Part of a small language model's weights.
Size: width 160, vocabulary 735.
Architecture: learned positions, biases on query, key and value, tied embeddings.
Training: a variant of SOAP for these matrices, 220M tokens, 3350 steps.
Each number is 500 + 50 x the weight over its row's rms, rounded and kept within 0 to 999. Layers, rows and columns count from 0. Numbers have three digits each. The size before them is the row's rms in percent of the matrix's.

# down: layer 7 MLP down (transposed), 960x160, rms 0.182, rows 89-105, columns 80-159
# up: layer 7 MLP up, 960x160, rms 0.202, rows 90-105, columns 80-159
down89 109:547490484529537500467563523359554560477500573404524486466561512432584490484488515529535524409469430487514569535453505504530475487494493415429511424555477559428438580479576436518476558554430486534502493579573571608488481486555602519443514460
up90 091:564465470424491508493506499580476541569536493593559496577483481611512462528509456529507406485491588490489528445588549457407470538480564568571480475493536526436513475499488562403506531453501418506517448516448563493540403578486475550548474603
down90 087:440498514468416574501463563525518510474473504449491557538537382432510401494421445462413487450626541396518477519509464575519549523599540581540604514538552468526456539503513482498484556578557482486528488507472598523486500486589485497513561427
up91 085:623479553415499496457497557498513473525460521501406444549586506548546488555551489540527513504372512483501543515374535519470414507467448408464425602582469466558506458542535494556498463460644485517577469474425534511488445456469430524546402506
down91 085:425459486436397510549434541505592380584614466497525443533571544501581444493494468493462483598550478584461409387421571592591410530430525545479430490481544499488503526493550503463494551481490533497530548494527400475468435524565497477508599527
up92 106:468484478587440440493504504519459521543417570459506493522435524519428432518503476553438514543426591485515479464487502454478454516429524554440483446522470507377517525486521504505505411502560537447480583575515628433500494527453573430582520535
down92 104:437610463500495571492551441541439578493547567504520494555510567509539540354467558529483482456524556473383548484539518425553414460468462558545495410477495461455472477481511393563479484475445461557471549453528468664467445477470507592545468499
up93 104:532434443514582553508477543551499460440523525498492496539514531614459464450520611432453498451416420513621499534533428483460611426464565484536465398425452466465460465439478475577435433471519466566506473526538619492545432539530502509590507559
down93 098:378475489496502512516507513520415563561504423433506560468577523473466441521483431562443539486548496424570504513637403506513460465587426530493529476601539477554517481567617502617473449462454517533530531432566545460475459472469468520470577454
up94 093:570549480456598416406505488505611490489463560569444464558526477493480460522446527549381559480394582459489555499558542487439512605527478514568549435502532468483518410511529515439562579480516485481521416574508509531453389454476484540491507492
down94 088:587539486430543587493485489523501540490437502296512484531532526578453508540486466455448554508568488486519526412507525587511445494518496498480447518512570580491522443486459482499402501386559464526479486475516583484490482489429534478579435450
up95 094:544536528470470588548501505510540587449436551541403446588443399445501590500486512443530562484463487543440495466611513528493542503551397548459518532623443458500580521455475609495502518514469480547492478499532446527504474510529512548504509560
down95 088:412440580441484526552530497463525530559563547505480607462499540485577505482544582561446479367495519478420469496492488450535508485453653550416500534466523529444424396476485586549494419497507565531471504523514536510481526521475525446549526500
up96 104:495597494431508553517520574448488526477503452437491504582505485521500568436533499439514472488402639483488558434456515385462459591539550501484573414529499461567481452506528554554588415480434541503437450536514489517553457514470571506519384546
down96 102:531479438455482544461483534466509490558547577493499465429491494488592467442494442449459558443501555428388589521443509642436505445584552470438488498414513527460530525531477509488505518543547571551516514518468502496492501391565398514500594437
up97 095:519479625488564488492497535515526490580472548445458525459594455478456588596470491505513526456557404436575507486542527469459471487541518527487542368474530598585562490537460510503507465524454556532571454525545522493470537437547415454451431573
down97 092:444477569438521438467474507515457493463497558476510530573501553417441444403495477458388430518457409509521547506516515564454509507534504480455543425434579568468564501439473560484407524502494491460468521537499410562527470510541438426485497467
up98 096:461513452500458561536513577469484428454449546489552584397511514521516437556517487536587577533567429564484560462618531507471417432543512472515438505438456498546582492530453500526581428510485497487523525449407541509554538466428512476478563554
down98 103:497417551473478465458512523518489525510455566487541441517489585454482455451480504547475594537465564495537403387481443506503531553529408498497520466432473550502490439455441448545545531582516441496449485444540473395484513575628463560469504536
up99 099:440488503421456386555421596491555488426513588522542521557489424569444443422573566570509537527470578433441500429487480525546503447477474479527544461483508495448508536440553532526413456554501509468496505464533414481544455454459562482503490468
down99 101:448555499504587471546556446483562492487519496445456475470440486573487452526484522528566379532603441596437527515454548527509493553436439499487418505458516513444547503551528523524518491642573447498474434515607477509549508473506452466574524487
up100 083:434530517501476524429462483521469437495459509574458547472452493522474496509471546487534542526448433594587463448364507529495445463539513500469520409495552523473373505499528469576457481478546512505477434469392463570461503529502492374530427610
down100 081:486452526453515490613500557515568529533489525448524485587500494519554528489464413496492548556452408544507511606556429508491500444444489509543551491551522488451595581415431486485563578560457507439513568538503493478524536576452544539455538423
up101 094:551454553503506570470500495505550645573563463496484542478543450533396437522480537497483451476533512533460527559462498438538455460387557600490473589424445453455561535491479430626539474501469482547545381549522503568512430464437475454482508532
down101 078:524486434441526533473490431457534467462496465535518494515549433454532436526544461552462437636512634570458481539491422492533512417474508432491574555481431522380436433526471537485423511468464547388566516433404463502487513528567536526393480450
up102 104:458537484453460504458473473516556459510514544563573480453542553582493500412467557433541513488559523449518465505477536386553570560582481533371434409504545575605466520547502372526529454496464468543436513535494550485511379527430562415432471472
down102 114:556525467471477465457582495494530443534480438552468541501457440467522499486484444430509524496512463351459553528437506503368443432522497411479480456573472549442536553397537539440535551435521565562499474529453574442504420448466480507490537454
up103 085:500524517470544399511457545512456441433485484527495563471430521581486530507467562525522466536424482447477453521560464496409558485557519426576556438561467561518499472538469428500486392477485574541551581577552451532476437398525554452508458438
down103 089:509468548549450523453513488459489464534492593529576455530530527458505430489572503413465475464577445471566501529436491516568486541577474443461445550525496507411546559503499447483518563506576400478487506472509463506475477471497558518537446516
up104 100:511590527571425529605498536609491455447605566584488515537471505498539550402445490479505541522479494492482449549579510462509431493507532621485514499562550541502564499522489527479527395408456589578455498428512455534489559503452576475559603476
down104 098:478473417439546511442526497517444577506530482414551556511504464524505586403504474438493481530600508438455494495499464475463548580581502484464578559527489487586419503436465389582438492474513408538540585537488549473474511500646464542493391397
up105 103:458555564595508535503530479596527475421438521460550540535472582459438438516553560543442485477572496553427522552584536430552399526507473435537473472525597589509468479521502567506491399524533508540486557482452505487585444458571380450591526574
down105 103:448497523487533468561417499615473480459554480531523479515550529499568531454498520451480581461471492484518388569521501569477504582577491519430537498476457512604407440524520461590476391481561527658573458502415475428561497547504519499534469468